From a checkpoint of a small transformer trained on Wikipedia.
Size: width 512, 12 heads of 64, MLP 2048 tanh GELU, vocabulary 11226, 39.4M parameters.
Architecture: LayerNorm before each block, biases.
Training: a variant of SOAP for these matrices, 878M tokens, 3349 steps.
Each number is 500 + 40 x the weight over the matrix's rms, rounded and kept within 0 to 999. Layers, rows and columns count from 0. Numbers have three digits each.

# k: layer 6 attention key, 768x512, rms 0.0303, rows 556-575, columns 0-127
# q: layer 6 attention query, 768x512, rms 0.0297, rows 557-575, columns 0-127
# v: layer 6 attention value, 768x512, rms 0.0259, rows 512-544, columns 0-127
# o: layer 6 attention output (transposed), 768x512, rms 0.0356, rows 512-544, columns 0-127
k556:516457405467537448548496530531477430521487537536492477473528456468466568459478504515488514519522455512578532524420469482512489587439562527538464456484511502597466489413536473437515547534433504480552486437527442536447493555546539536543471548461524478482560486509488550482496548447489531497480413547568509478510502509451531448542488479502564555511494462520469453514562451510463544543530
q557:561420516497461498510538510388491503513517489540550492566590532565465430429549507508502486475478581421469440505551491487602511488493508487489460556536477556485500533559515462449457477479512551561530491536508543520473518498487526455479519495504475463428474574479507524572486478507450463517511455543520561527479457487523537457501517433432548465561450420502500544548536450485515547568491
k557:460506520539511584512495551482578510459525511499528406497532483554481392536511510471540535543574482414468491489554512481514546515470456568484460586547543502391514512535577527545504450480482523572493599605494442545472436450508523492495476428494572466453443509505548517488487501468502436526518514522558499461444479538487473484511480492486568501512545498552499527542485431498513431478505
q558:405477526464486476522502569443427531536521428533532542516404473577521525437491457526419474549550531464515532562459569447582491466517477549565541536452509498543507508537479501506523483459486420477395529495572543533482479543398525516474427458518477547592472476471492466564458481538465517514464532527516498455564432541456594488499550544511537445553494425413457474505491545515499489482509
k558:490451540517477540457501535565391521543590579551514507491521514518528502531473453524497520483551604495523481489561529521543470521461441541560499472515476451576492547461505483534482498451541498434496483479522434500489485449452476588516462493476455539560481492498576546494457488489436493481455531472488413410593569485484511506556441518492430489539490544472473472504457510557501471542481
q559:502428491526488549444483579502526448513490624438485542519502462512613522559512417501506523549521567529515428468501501423508472554450539543582466486441553517503485566518553509481519511499490519455454509522471503549605527462466471451512468544443505484465456475532466485471478464471504405514502536551547476573437494496555563525500512525568492510554550457556480411440491557604540497608517
k559:439450466521478556506531478529465546507533550487550467531510486466475508487518496448473438547483554537466498471495416505502473522465500495543431473477518496486557513494507571467646466482505470474497500487473586504534484471536420503444551513419506425437455554519555501501515475463483464548522474588460503489507519490500491497481501498450521498491443445483484447455441505500494543408467
q560:525508464460526603581571460510519488545447518495513539501490532402478516498452433422449482531487593560482491469511530479485402484452484515554550525507492557514499414515443519513453443496519489504491502593508453465520567574484494456488560448570505515502453490468541527511606554469522527413501570486534537470479521356514552473596504486566449562531412478516533467502474528417488470456542
k560:545489503552594450463528496605511442568443549447565508530540540502500529476527504434531534508508624529539497490455451498497476482505458485485552570449372530527535448552512549485425451545545520533473420501505460473498542602544559447496545442487437473481540528542554442539495517469494530412518454494538548564501577471465487468524407442489491543471405549443508462571585452463510503463549
q561:494498482539514459520440466517493496455578399467551485441520484570462516526464499577456502489504501537493524433484511507494559412482465550546495442488511527568460507550490500466454470578479613567537524466504565531470482537510524537503493451479527512557504500602473388527434465530460553426547488565506456438482433555560510441490534552463510533555467460506549491489591529489555461539484
k561:509492538488559446529531543517460542470472547543501448499484478509478539542476518532384477457512555490434476548520499472490528501579421500494491455455551475525576475428436540431404470502467438520498526406496523405469508554477578513428503470567474520467514463451451476492418487481550558480530523421442479500520370475501494497503479500435492423544554466522424512534560498464435512547501
q562:544486482536505539527492549516466528488510550517540540523502533493520565509525519443491533542502439520552547542565440492523445444421514461472496480501456405483579502547470470460506472565547523496487540481468545602488507455499553481518482504500478584596583511504512435485525458506547507496563520554515573499566481561522485584557521502539540431470482520467487574494564483477448545504435
k562:525571466514536539467471465469460537536500598498428517503488492543434547439548464471483552545545454497524456581523512510577501467481500500476476537534473435570518386566415488505557550513564461480490581528487452505474498477506435469513518498445484450508575535478488537418482484462472533530484498563530488489517527441512517542552522494466513409535512507443543603478430472503471530456474
q563:492511550509476478483470526467467601568455404566521538465524472538521583458496504494505414542523459462521509458545495482442554516547447503523490546531455575554506436476465409488507407427520513573522540514512548535492502569484486559464508502504501513496465515520421478471537446508492529493506529536504419439457529499565531447471564460528526509514487482499475546479487506494481546505509
k563:525485526433501569472532438560490592536512488492487521475613518488549455480489452551456494488445524466483522544510466481462592560539398478520431480532447510530459423467499442564521489571422567473500488457533586520505565535482518552520464452540542536522546468550500490520505475464473470419487486471548474497478526457559497552525537464471489496488532498520518594490514560472548497534483
q564:430544569600436559530495516499476536491502515510481512432465478567468513576513491528531485505580446548514545462568420546486503497528532465458458497501515529409462477446503508455568540507501500510526493452516523480499435543543535519482563542529482594502486558476482515463510555567489532518561506496504451579523444481490508480527459535520490423571501551512519522519504592498582591492475
k564:499489534588395533499516527517565518413489511488442435586458539506494572519534508530467531507506471491514484530500514499556492523545528580489421487420483563492512492467469488508551589382539493521499504447480508497515499480512478582544528485472509537503499496592496541488519484441503539496485436467554488510552511435432457445532545508510529421488523489454554578538552563469573608489511
q565:496463470522481458534435520484490491487492485560515485590350472548483455507409477487465457521518487529557491567534470454458459488479470546497487405536547436575506480473489492525512498513473472459447551478522517458482486510545499445567391469444500526447436552489555542534507514434511592419494464450469480500503470485523474456472460499453501448516558480576511523614435458503430526483542
k565:501424453518436542526480430454533520469406461553529536498435435468528426515483518531448471499522509546522527556621524500462447515472535591523536502543483434470504478512440573543498544526462527450460534523459541446487461531528478469559367365468496544602480501527532518596555457522564526499509480437492479527485489455505509505489548471438534517473503507465556469539472445491464490467498
q566:543497558520500485433453416563516481556448461462526570464468605501499472521541522494515451512497530460569445515532470496487452482464507520517510512485514546489523455548536456550591475510455501520477493473485487543592525527542585446536549514534520562535528507430550443477491566431549481508507457530410447518580483583531458507493509465492477511514469529434494535541494483452588462481547
k566:540458514471589582483419490478528465547557465476489534505496497612499515537503531466411463494495481389519457561557432518481453462441488413544486535487480558530498472500490503481488489453506463508570550549407540465541429519587562486538545519494524462505446476454484447511506512496550533511484505512435439430587431502528528518479585428510462521557470527524544546506477470498535448516549
q567:475561465460504485435480502489519447525552528438495563498443486496384529511488500523488657511440500459556479509555498469582496511476514469599503411483497476526421481508542512569503421510484540437500522476487427515518574546598521534463516551485454512478524491502563521567490485425468491537494542401495538498483441439483517469486484387543498535513514481572485548530412519530553522443452
k567:558555508518523576499538485501482489470552544502512500532499496563488561522437572500468508567444461471524537464536483498489422514560497519510495438415532399492430464511475533461497432499533537462474524477408398469515503481528476472557476466507492419445506479514525460462479517466527541519443498464483542451502447481546485507468509419473501561489492468570497563545487604462458467591445
q568:473483487511482472490429522517539461525453500470533501498455531490457478508551535486502488554510471540454426545518533566544551571457434550483479571570539465471479437513500505484437499436517548494578448525465521495542529527527448514593535517472495471441504512502522446507567497471458543524458544490467504572591465500449479470505577568521454544488510448564506469560512561520475476469577
k568:478577598469473503483459490487464445472504514513553480502484520544526458436524535569404467492494490491423561525469509452453563484456529531501383595571503529406539492545521471468488472476477579520522462511445555476483445525496498475528508552471524588462466534446445519564510446548449583542514548515477556627512516574512472477484532447550509510478520499532523547527553550471530477476554
q569:487369495479563616507545524563486460598544530503567550505544521471492486405541466515525533514505528482508515483503546451503443494494450449601520559461413533517587499535526512547452540521503512528534435468484485586430595526571516441606479390475482467541570478525481490547579540523504494492452491448520442500437525467512585486508518536564529495495516528439542492447457509436521471523526
k569:518571492501552546423484448460419567490583550532536560466553467560476597486515515479528529458537460548433519504504510541531535471486476427586468527468458523454482529473495505505536468444572540507478446516476460512367599500527620546465469462458504503536528582518492541488570533494499468538430543421500483489529513520497618552457486522522511489468506543463582520506489551468517495540527
q570:468431522496496423486401467485435472522457548430525418516498578492561539479452568465513476594510446525531586477463474511566539434501491548500474584515514478495533530497493455527542481490525510500549463446504512554518519478516501445566546472509513511505384483513515505451535501471521523524472550496458514503472396507545475532452538501460472504531493502446546555513467508420475561480466
k570:495510519513585538508459528523470542464514526528474516497523474522528466457435524529516472529437508480519473431440505467445589484454531588528493469477555598580513549452533480509486465467461527519556526523501405510579498492526472513579559403464476460460510522459496508482511497515509508556551462548475488523524438490586482544535519452505522513520473519484556482455606543466525479587426
q571:535514528501502493500537493482489486535460489487606495463540541501501517539484532413444522428519486519466501458512502523500474574539452510516476462409521479508489511453526487513567453473492456465576506500473477530422430538534467454473518531466514472508503601549509522538409498395567545522499528489437570513485520488490523450561436428498463479488474430506554450482485494554390448477514
k571:548514495485536555526517529513445557470510472476431485474511433506520512528542498480467521571448470514545519536415489460399499513540465503450478472538494502471510548449448444483526513476508500424435470538528559480424539531466496448403493463461441480530519548524485511503504487515478523518606528513489542501526566474464557539505386521543464459532462506479542438513534474525460464477478
q572:491483500560456478520454532510547465446569580541513491534523560549532436546493440456479489536501449458518548478504513524533495433495528554520495540548476466553515614486573542464494469513473356481443507543529518454534495509440450515530494428476522478505484530503519557534487543465503522473480510463468503492472506459463502525513520488548531466485496478547479447477458440501438429543471
k572:428523454480438563527495450456511458449542536478481441531423429475524484507527472486521535517464517486497548493517487538475483452457504641517436472398515422490456553405507560509470479579492548480504506526497511482503534563482457556519506523515540518577490440545534499433498510518501448517487524412519521514545569458496457458461497520545595535423543555481489512528517498493454487557476
q573:495487499559439528468484464507493506500539522504447437540528518520526503479501550536475559483465457579500470526497537457437579498554537540510448489546475516423443477460485470470547485563454490412596475431479535564502547498602436488484494436546466498446463503534406530492475487528472489539552447470489512515468543543595413534429512473559459541532550429506580495572476501538466525461451
k573:524499398553537548472538492450521466515530484419465460596506451439474557447505518470547520492493473478503485483497501483466525490472531467524534494493481468472558463471476447499470457430536481477574491530570481526522578539505436515495556430507480553534448511587383518458558478487469479541481521517498440539378462481548480547506506404489532563496511513545517511470485511426559516467506
q574:495458519609458617548524536525526562512474437490473538536516558471469512453612467469470455495626567479523526506533525471543475535559498449518511535460531522490483493560435470538492397432524518434468421471516518471457573595442470549556497549525526548508499540518505510515515429468536494549493449561432554504485494514476509513448586456570548500494511521513488546519503538464439565447520
k574:456534553498474554388512521400464495526455549512439538491536516424504501533513457422461508464526528469506476480454517479498454594472462497508478574492518488501488539486547544594510416440487482520530506567503489534500538442588525536504498511448497426596456490485511448531507492558468467513539453477504593554487540506404564493527562518512479495554446481437479478543459549454545538510489
q575:480421561466552569505553418547456514550451519479557491481512550486501500489498444457491527497421489531497536516529476462463604458545558547492497560485532425552432538472519448483478480546515512452532475506521427517410514497448508462498436499482580536502502491540510431498530417491522508500490457539490539482491544539510469590451476417523482409556533488421529542520503502557522482446532
k575:467522447494505522460607492487470529545418486485563593441515572443500458473506422439542497525482511452518474466485538456489528476545500480477535468519520462482496463508549428530562512464493508463485488531506467489443436545477492492551489523475593470493540474584437492429510546487495465477421442589503519497451520474481501537561540468432474467533446485503486494540487500510476481488529
v512:470429437591515515542420482458470503441549460521496411484533508476477526457571476511466435581465502541465463438413470524481527550448574487563537442562503450441513378542530473585505556428542534481527407488388531602552524553612558399459540488516489480509509486457540514432492470548593500511486491487589525467460522496509523379601408475526520488496459493446514497515476521398539467519562
o512:498519583438510568482566433494480601554419495649534541598403538550504494428504445421595438461534470475446520604552547428432477445469448539519475534571525442555474453512502470540485518444498403474442546588550490445452537469508518564532415435506553425477447486506524528547523516564420519494542441468523472488428485502515474496460497559534551543569536543545478527490523406512435512477493
v513:489523505484529540473555534532590516473549583527485554428519492451485491449404506488518605428503528495484437611476504513485521543445483564474404509476491552456531416501462572407519432457548490486500490404479551573558472412495439504451463488583525528462457453557426571489466492529429473360525515525594490452504481497458504547469525553544523491554533500512534466504491494520567527454544
o513:434439566493510465493583508506587521524533437547457513526506500482451531477544490512465470543465468479501582464539433473397466453541514473541520572492521529544534489592477494549503519552464567600493474514505423462521473538494563459491556566436617419499595469518501495499440512473453505536545487515518450488523477434509547476484451443469530459448539502474512564438475498536544554399475
v514:464486523487422518486472457511484475517431457518449513524459476519596509500450536537473468495507500354588455631487553518422433485517551453485440515473521497484439595506493433438477453455497522559536482453450520520490487478530525503498501508451536438488543546383553560487505454502599503448528450422572446443555545391552525463488418508376445530498570530539503482490608632527469439510453
o514:496508591526554423487542492553508475497598491485505466578491484483512423528492509513532467489460485596470534384533416530531493443529565514559495456570507522484548540489504465590559475492503456524525611505450472503463506482441534568518529465499440571503543498537453437507517583446494470497522504533535465477453484470527541571496467498517495474517525463498524533432439431507525524496643
v515:503443494542585491488532474449530468473494491537491478446537501513472596495544588526447467431480536533478515494417532475544490500585459531523511393415511530538499488454515546489487500580585486502527517440500469487414536457464382559425507494562535478468535466466427502519532396414503513415508498426458452490455473504429572471532551527509497493480572462509595498466504507580509528490485
o515:460496453456469531388452470496435558467575489436466561518516437494500526461451528528511500504408489554484401421402506489461443532579484472453405569572616399565527468535510508522517565522517583547608544590461562440535545413481568420579451532501518600495526470523440537506505493575530422609487442473546510452459592442528508615501486415494448518518477534496404528392517446496408466424577
v516:461524439447520447456479586420583490516494477492493523463494560449526503529497479579495440571567499503504554520452466492564495486543489430425494430457448556554488461486471458604493501495585469466529515496482478529546520456543459411491478521494379482468494410490461559470500563437490465504450453528524525511528487460477486587552465473504470527504490526498484542523482564497482504483494
o516:559518454512577534583464474535388509483581486526478457527564489515494520490522445529530506503469588520434429548568493582515515490445535567544505532532534518395498536520465466490544487576412508481478487495512471508456503585532409528563578493528511497437504539462540498503538451553483533551479506424515579457473509476607442447509542454510541527541476548516475488444546503529534417493563
v517:458560563514520452533488473554462485465489519426523463491512492468552415564560533577538575470441451523529523443555552430491541499487493443449432513417495529474545578506604475480442463513396520495520486508502442525564502434493495563495371537456478465465544483472507551483485519494453561583443510505521457470500515482505458555521426407540479494516541533473495532580456498482522540536425
o517:505393487555482526511593523489576467499448524472513518511593478481464467569555433484388493559504554478426458509497513487548505484502544549538541428551474573459439579500573503496579531477578482453489494476484505443496511514489486510494581503484483502470465513483497499466575558446574457489475481542468537527518488506471548591574593464480521479430491492464470513470542489533489498555542
v518:486617522484494562501430622497535499488450556412472550467509501502515594538553479492563537498448505534503426490483558562447532490462467474552552469494387536521539553468615546525511422484485503485545498521409476477475499464492525512573567478578519533529563534508532584432465513503564527468506529470468496518487468541514488476495467569490565480458546445484488442533474501485457481521502
o518:482458479472487493465504480572492505489568512505461418480477437536500481431454503563432508454537531426502529525540532453540566558411486541496473537567523435529552486609475496463571584445502496500510454495472472474587538494457524500540509470552509538497494485545451481435572510544471472503478537528453461573401567553476567449529440473434431579445476557512497512486487511460514520566473
v519:614508559459526522493475510542557504509536533569631530535563467525524404495430559535507484525536517474444482461473500533485455511497517587536510592509587551476518507497454512443544508538470500488490563482488470479448476461485433570486526515504459495556551462576463456507514476420446460511518556520541515556394543450472551572456541463481497451459499470480559514518577559489492455515512
o519:449544407532448509463534516474541435509531430509454589496451443438489549520429390494504588488495568506488461521516499475503463448482462468543539539555434520511506485624467497473478402473538501602487462521527468467578429544471537504522435505499525525462479509522449468534544499498512499487552494502456512514573497411507458511598455540542551514432509447559480498477490582487472477510582
v520:592467475514545486481409558583475531506550473529510488526478478443506522438366572447453550574443537551470484498489561524573498517450538521412543519454495512518499505411435562457568459503508545540471536519593539401525558467467426551440500495632472521489512562463488486488531535544467492478537451520552497531437547562473505521551563465531524466457534479423453613646514468498563477472443
o520:497465587429474466483474518458546571480626548532526497534519606499452517472423488482496471512491480476515476491483538481475494474505456503503447509544457507482512481537521584541488545533493469498564459498503473468486527537485467486508482503372576542516552497488478464471508480482494423480524527505386609558541449462512488510545503592444488516448476491502550470450492555498544491486478
v521:517542468439530485508492499480435467526561464487456498486499455537550470457507561539505436488485498498602455407540553486478486505539530493426516404538474510495515433502566491436506477520531461425495531500505526598433520497523532454374483511575475552483478554575586508429485498564542545480425511490489513531470384550575519547534491481463504469486487473480526470507452538498476431441463
o521:539602541459559581527522488551565538452477516479471541499548490425490520466519417606429482545521439509328623507494516521541556447485537498512470594548442480433448512509488539483461550505526507630505411518551553488523572518449499497521527477517480407456486472496434495565533505465490598465501490574526511407519474467489443470570494373532522538443529527523538547505524468479517464566506
v522:524592496460588501485504568525487606552586507503528521506453452511422503488461504560384462470507457446512519498501509456553489451498467551507462464431574503491566501549516501530511449471499514600430404536481459549561585494491492463467469460539506497488377450507476505466470561543597559508505475448476532434488491458524453540472506521543529492462503516476504484498543420504533514494540
o522:447428494446482528530509388522546400441430569514492417474547520534560515458484496443558441483490508521495492530497475464488566484440497555520495537564464459491471420500497521462476522396549535468406557519524440459516466485434470535534546502491490562624566528554585552473501531569442394482573527506466556482461504540545461491495495484489481491477558522474610548487492551499506478412523
v523:559484413480534579502543469519457596396641454494431481513455505500470462493428529475427507526469475526383580481503496497458491635572627572426568503427468442462519496481436527550494512511440518594467438472489496552495440521557582554393501587440520538513529515413481532505500481536596518540549525512578475526447471535521476527439483514564548471406521581565508468457506563466426565516461
o523:555514549466508429504454457427455501520464642546577521527480498415472598549480471588552492512571462469505474479462512467459437466486458502428490557604494519436512478452491468485547468535499442520541504532514488489427498447570584461530564426540490485504485502512502449496520538553477487480500492526539500440537537544429501563496472514524520487445477478416482562505546451556553437562462
v524:586449525498369519509505521526508504424497539504422570550455434487522508440511447508529516584538485468480547527539454548534449555390523562437529424560435453561473520523526519533429571531567555628586458476520510356491491521557519531527471529469448557508515536465447500599568560486536480530400485513407573521518514449524483421501592519486491436516480517597474521542564468474557506499426
o524:445491415461619460563371459535420430547607466544502485552518542391522476562479467485521466568533541505496517485574483551463466476482517491482442501563512426424487425443516588506558451492457562357504481494571507521499493478539515567463523560428492467458451456492523483424458434510506563515545479556477492501448492547554471436461492502539570561457468526486524385523462414562518530469514
v525:481471470527488487478552507538450578456467477548459537542510461515474571563513460488452488490496502519462457514540400522486484487466506469438496516550527497519591458473515555458374492524491510471470513471511454439560587512540490534440419479520439514491483444465559537481472407549495558558459497555569557558500510526413513458577466495574455537560453484480515480537542505552433495475459
o525:513598516517526461524478555491567477529537422458542539506509397516549514528542509487537539506586448492573526545478472522529576584585458480567487489489457527488411549492433466517515503517503464545583533500497580575487476473623560482563540470458575560544519539535576521573532574485480410418457548442526473451546463557502481524582495453438449523584480523475485486494487478417506490508475
v526:453592480490517588463468449433505574486420545394496464539504449481436391455468386584465515459513536542545478505550464539409569450486468472528505497472604536485501503515427517442508542469399489474571416510526478420468448470511471525422437506532562571499487394562500502568524551456520467529446512494513544578481570526514434501421520453498471517454367572521473523479591542503447416583509
o526:541394423522515501469580587468526495474461426513574580542612450569453536463518559365510390541548534525478545556465454383548427496389476550492498474539477474447594509490462517529444439502503494441486542536460479529520473444464479516458436600481466493491487620536501521465471441574508559462517479462478454423594477421551543466562471488467583562522489487469537534468520480563523514465434
v527:488519498459541423512493490482444452472466510455516468451547551509549424511540564494450601562526432552494579482457395582589534395549536484457449527510456514488439574517577557468514506404548523561535505593461514465508529571508467516494518505507460469471458643510485499483534474551494478522410545454516488437502517506485529497383509579491488480593584454474519546475570427437547580501497
o527:493495531564501551479367505485474504513476570499392488581465542492436396481511577523511445516529493515466460508564506459483501493461536481545587500437579432488503441487493476559519521509491469524449450402545518509492466458484513503473563467463500535418449507506496542484528524553491572485557473511492450502534440525495473510580504439408478478473527472485504437569524493521466442526554
v528:397557470464493462553549509538427461517520561546505506487576549529531520531513397555471543574534452570528486585488516476497561482530509546462506496615442504515470580499528433500463565457458548458513500440541513431545432494410538617552530429483458423468484521514508462465504501541529484575584441449565499493575563438530553453483565604425495562438553568449545548524496470483489434561469
o528:505516561581467541448478497552557476495571476470427455493482575515522523489471512511454485540517524470494544447500485543520443371439485498559467501492542480517500478489527580436550464482565529564534433462508460565485492507448473449527533569521558540479532446511430466491507515520482489491516521563485424529510499556477373501513607499519489523486494488595494470457447538461470563525467
v529:516552499508473571552495454493537580487495460460559484498482450539514485385475482518522472398481530467585519437504546486518520491483610549454537394541565560422553422484489522451593480554513516550485517534455510487466474518485502456499424557447424491563521444566545526598577501600512541536488477542490517563447466546438420457493548494570464474462389465519498562553450509572435520539478
o529:450531475519578492462550518510535496441456457487488483495532471601440565562461390551476439532580541491481582522565437490419539440483476504469536508530434402507479507454535467484420445517494401447540523437560557545528563481490482564493508557412486570388426588540484420504448426483446521423497559484484517489490638590536470548527501487468542508522564489493480462488527465543511551529487
v530:570517529524534523429503481524529524449522454548489481552476480509522476523511544449528557483501575422552545590487496449499452588479611479549473518445432526555496475455583452519526516496523429530435470549492515413499578520498478648411589516490472532547489429495490463511505573538494491577535471490592453531493470583533492469484569475518493475499537493433466447518571567522486455476505
o530:463411477574523500496497530467441569491539442486556490460542491458453533536520381566521558510548448539449364458501559557492452469537460538442475533485459474361533511479486543460574464463494465501485520435517462506466480530473523489586480513401476472459500515489401506510490394553511489520478537458485526554538506449545511462488477495478465609535500499456403583484409506572496521483460
v531:543550527444466452511381497473456457405399493457571444543518502517590470596488434500518451456496572499566575529491476460500462510530600499583429503509509551526535466518478533526498527530519437541484528545498498463400452434515472526501468448506553542500517454482521553517462525476598533500445571533558525553476482469524469421480428541531518532478487478541527592529525545476483446496581
o531:506475451496497527555533517438471573563505453506418462529440573473507428418521521451628552578506513546504468482601523524550510492413468465532524578484498455528508540493575475499528502520355510421499486492482435493522545472565520482527490492540507540488474504557535467497513483529474560545504501509510450479458464486385554476534558573473445452473510561521394467519514504559479486511455
v532:473525530485559544496585601486468500533479461483493498472383480481520536553443487477455428487501466488512530550441501539480491507494490488489509484431551533432549472506442507524502486484379496499435466489549582578527565487549459481545479468552570506481526406474590560472540493474505478485552462546513541577486516504450438526514548516509577499436383451542576520507522474462544550617637
o532:497484452479473485470493404505483514437480491467441524444505501478594488455496499412546547462480545513445559566549453398539523478541457427562530531531542412472464438516519472465526519474547596454515475508512429520478469465413513496531507560528472493558573562569454435522453570536451452518443467488566583461497479571572581463571462558481425484496420517439458497491561467502466504399477
v533:544505512522531491490486511486489409452480552540481549509559497500484518521456556439460520380476463493460469555497491513481530609517518571516527399516576492542495389486446602533569448456545471382480477484524468419525543496482504606535499482523456521498459498469484534521509501472570526479526474516620511503539509511481570503565543402464548472422504549453444473474603528460481492524510
o533:529532460546487473527438545491438581422549444512424522476504566467497535570466446553528535585599533464528531558486505515472418483415539507471482542539475467475490586545582430507524494490442528505580519486493472491513474502490469505538518603516551470451567498508451505509475527487476439487506503470534490525496452555556552427513456576469417484516407437541520587418527543467442498384465
v534:554497558561468485567472504525489463527422472454495531512406474483515570544512543555525522529503514490446424410496449547537510504468548486538524468460525529515606532479513534435532402484392500438558542523533516476504652446527542431566474512435446466501561449553541512596405484522452625464548519501484500504458542481540512458493480558498451516548448578496483429542508501454497523507436
o534:503499520414470522535594453501596475507585552524537546484562481499478540461538487432542513444548426496596487466554650574490503550460457556469595507531429448557516459491418518421549555626522487507453514512518497458550458444492382604419497498442574540537454512446493495496531438475577469441468518406504591516489416525452467490514458475464541506553531398492501531435464498562434551547527
v535:467442561516429552546498526503622535537499485480553496582500519525427508546475517507536559564509454466535484563532473383449507527470507513429509533504529553556447461556473449473454553465435411394488537529435496484463497552463534493520493462436557505483490445496453591533538543458519503517502543469473359463515455510542474514497476517511507531431462529456480536469495466427451418510536
o535:510547512426472489462492461577506511500560554475500483464477486562536426544512506442481478473558479541522528474468546549511500439483515544539488492511542462509519454456476496548546426456546450551441499522481522498509480508465485499492556472640475497487537556456500511510520454472501492508518452475486533487478536474494546493496440550507433618491573473481551572450590496495459610512510
v536:561518502482524463520496508475497569514509468521513456440449487535460542476553518544439406462450572488499455383466505398565432549510513464513583470515466523567521526549508461453417515605500471489477479550410443527475477524543469477459431468502512504484485509508478562472523513483620470447508455459438510460430495506454482603490570519489503481537516447457495508465505555508450533530447
o536:440498504493538576460514502536502465520486499459479537448517420455589533475524538443456537552405514539401466528475496466478425482495499489562468557500562529434492512530471512551564463493542543519503513480546511503491549511442525512470454554536486570502533417503446483462435485453457563415565561539546502526519444469488521452564431481510521601455549450432381509414457446490440378526448
v537:483458521522461457503618533504477515501513479435471419498549520500531403488439498552512474487535472464523561505558541489502491528467441500445552561464542387516537518471474459492522533506443496484451552470464543425454406588555486478479515504587533499538554549523514441509528465451569538469452511484428601545513405520398493535534488454561552507521538523539577524484500510366529506511535
o537:478544569470499543489460565479472484531493538554505518416475469493500421462569598511457463460483532511498529495570497447399528482469481508518469425503447440539426594485449488501419483518452565486538484504527545522583475481542517519504530441455419490468442467494441495458422531527459455452487528557537478517528425512526585478506515444516555538453473456486522459500541524538484583453430
v538:512610512434469472467486519538467585510392592547538472505524545462446542597523454496507455464458515507514512401483413530501566467505509516472565466496527474550558503610449492556500570474550526558456443515498417496450477531532430518497466554425509441512536488525465515549508439525446436484461472500599548459496497487538532478483524583489560479511538615556464471454474494474630538499401
o538:465394524565475559520469444439501493547540430560445497445484500540499561443482589478513479580488589503582555452489599497492472510494470516625460520468527441511549473516497509527461457529501443410547467553481408521531550510525603503609469547501542484466399515439545506528552518466479484470505602424434479511503524547429584513417471499534469489542542425483476596542460462542420476555522
v539:436550482523374471520436530490491524477482559515541562529518481466567534533506537469550473538462524510521571611590439517493454461516570504530383436467471491492466462591412528484474556580483547486538525473442486597496461477497452516546522432457519420452560530464552561540424498566503504493501466504489462509495511507526476473516505525513499505444487495500477489499442521500503439507475
o539:538497505459501634512516497541507538471543383531438386544585525481443446500546467552472565540538507530474457482450545494451539474522501441502493530455402553505505526471549467517531467481521482561464515507495461533406507489566507537473481487526513487571390494495477512504513460511485474540492558537467502548493460494450500565467536533529548455527562529489471481527522507486534496516534
v540:436421465503521546461411456513541454460480501508520480529502436419534568438521397492500515527482465399536567472470498400550477587565488498453504447435484519479579435520464555433517456485496457527477468429520508510460496532576599535419525505505449535546489545476501391520577438552534548493572534506416460457502499489550526449558517456476461494424470533436482516564523515429528519446511
o540:521541538532471485576427538442499508559547510494479558476496494549401454470534498511439448477510493502501487534455462564388457471502478494472466562558494507505420505571454544481501581564464520458532583548597435527515500517469416477533486506500465584493498522536505472506444512533491545477556406543445458511526629548419464491420469488495517480501522415524516450445473495465529465501445
v541:522535551522555484490445466542476484580514475546451545506440471503502460441517533476505538528506475578534461466522521436553531452383527482477441420421511504530536468541526458625419490528524449456532506510418511472442497551467538535525461555557536514500546511505576514562460496533498460468544522454557519498594541516583578468574526541554491501490593429508488465508466504524571415539440
o541:461474475449487471448468428516568467421535531473467564469532540509485498515420511502492441559427462483443488515508507544461575524516501540532522541508536558515486619519440589426465492524516435486457526511539497516497523498467439584617514482521421479434510481477428527405551480460450452591505456503378520508515518545509494537544511564498519384504484506494503487487535496466493531490469
v542:492494572556514420407538566469510490469466541423551552472515480437556501471483513497552475463522409491506448457522428475554534423494446565387513542517488513487487532555547474481480483586490482575486464485554489591503551536544554538606538443512512466394451496522472468514489543395483429501618496448582518488494534519424501474550438476594592517564509484476518542487483459431507483485510
o542:535508508445530540455471480517527390509562555507559509487497498527501531494506484496503577476542516464514506450543508485427501563491503514583591488483459459554424447484478451427478545406515541524477533474519485436417411518391437462432457524511545412477474507412609548453543473481471510498502484571508524534475476561567461509384571470468508543470547511481617534569542545515434497552544
v543:540531499469485477510496552448547542497549561458530417477483422475470467532515495493514531542479526492471558514472423517465501491533560495525500553514474493586461485532466525526484563483424531473510501589540545470464538543520507492484498517520523536478507558459460495516524593483488489559534398511539469538565472433497432559536528467604457507562455489525503537525444508456555470519529
o543:647457438530494543510492522534459428522484516625450506493584565454407476455537453434465446510527534509428533481510497477510521507495483423454444562498515578412503466523420459505454481471506456517495563512526454532519506564516510481509540502473498392447443479535529482585521506544489540505526553512478484469463515463465594469460488537478547514485511479489512525456503600608431492445524
v544:474481428490620536552513481484497439543448546474527534532556486546557548538505509471548441506477538488495439498500499457486570451506535436507486500455484427493500459461554522489457656528476494455475523431436447573524518475518507555428534570551550465496511529526444450477583436480489535524476409547497474460589504402554597532531527508460511511426492468576438450547547477446491564552437
o544:475478592507463522424490559472500458476472514493534468432497478525390461480455484471541565460465457553436497513518476548506538482502463513502453509519445520519483525563474418458561451494503473537513468569534601468479544535483432366586493465506503542434500405567558507483435544432443444475502502431645523436493551526481464520492416453507552508520434541502568477537480529536513534504494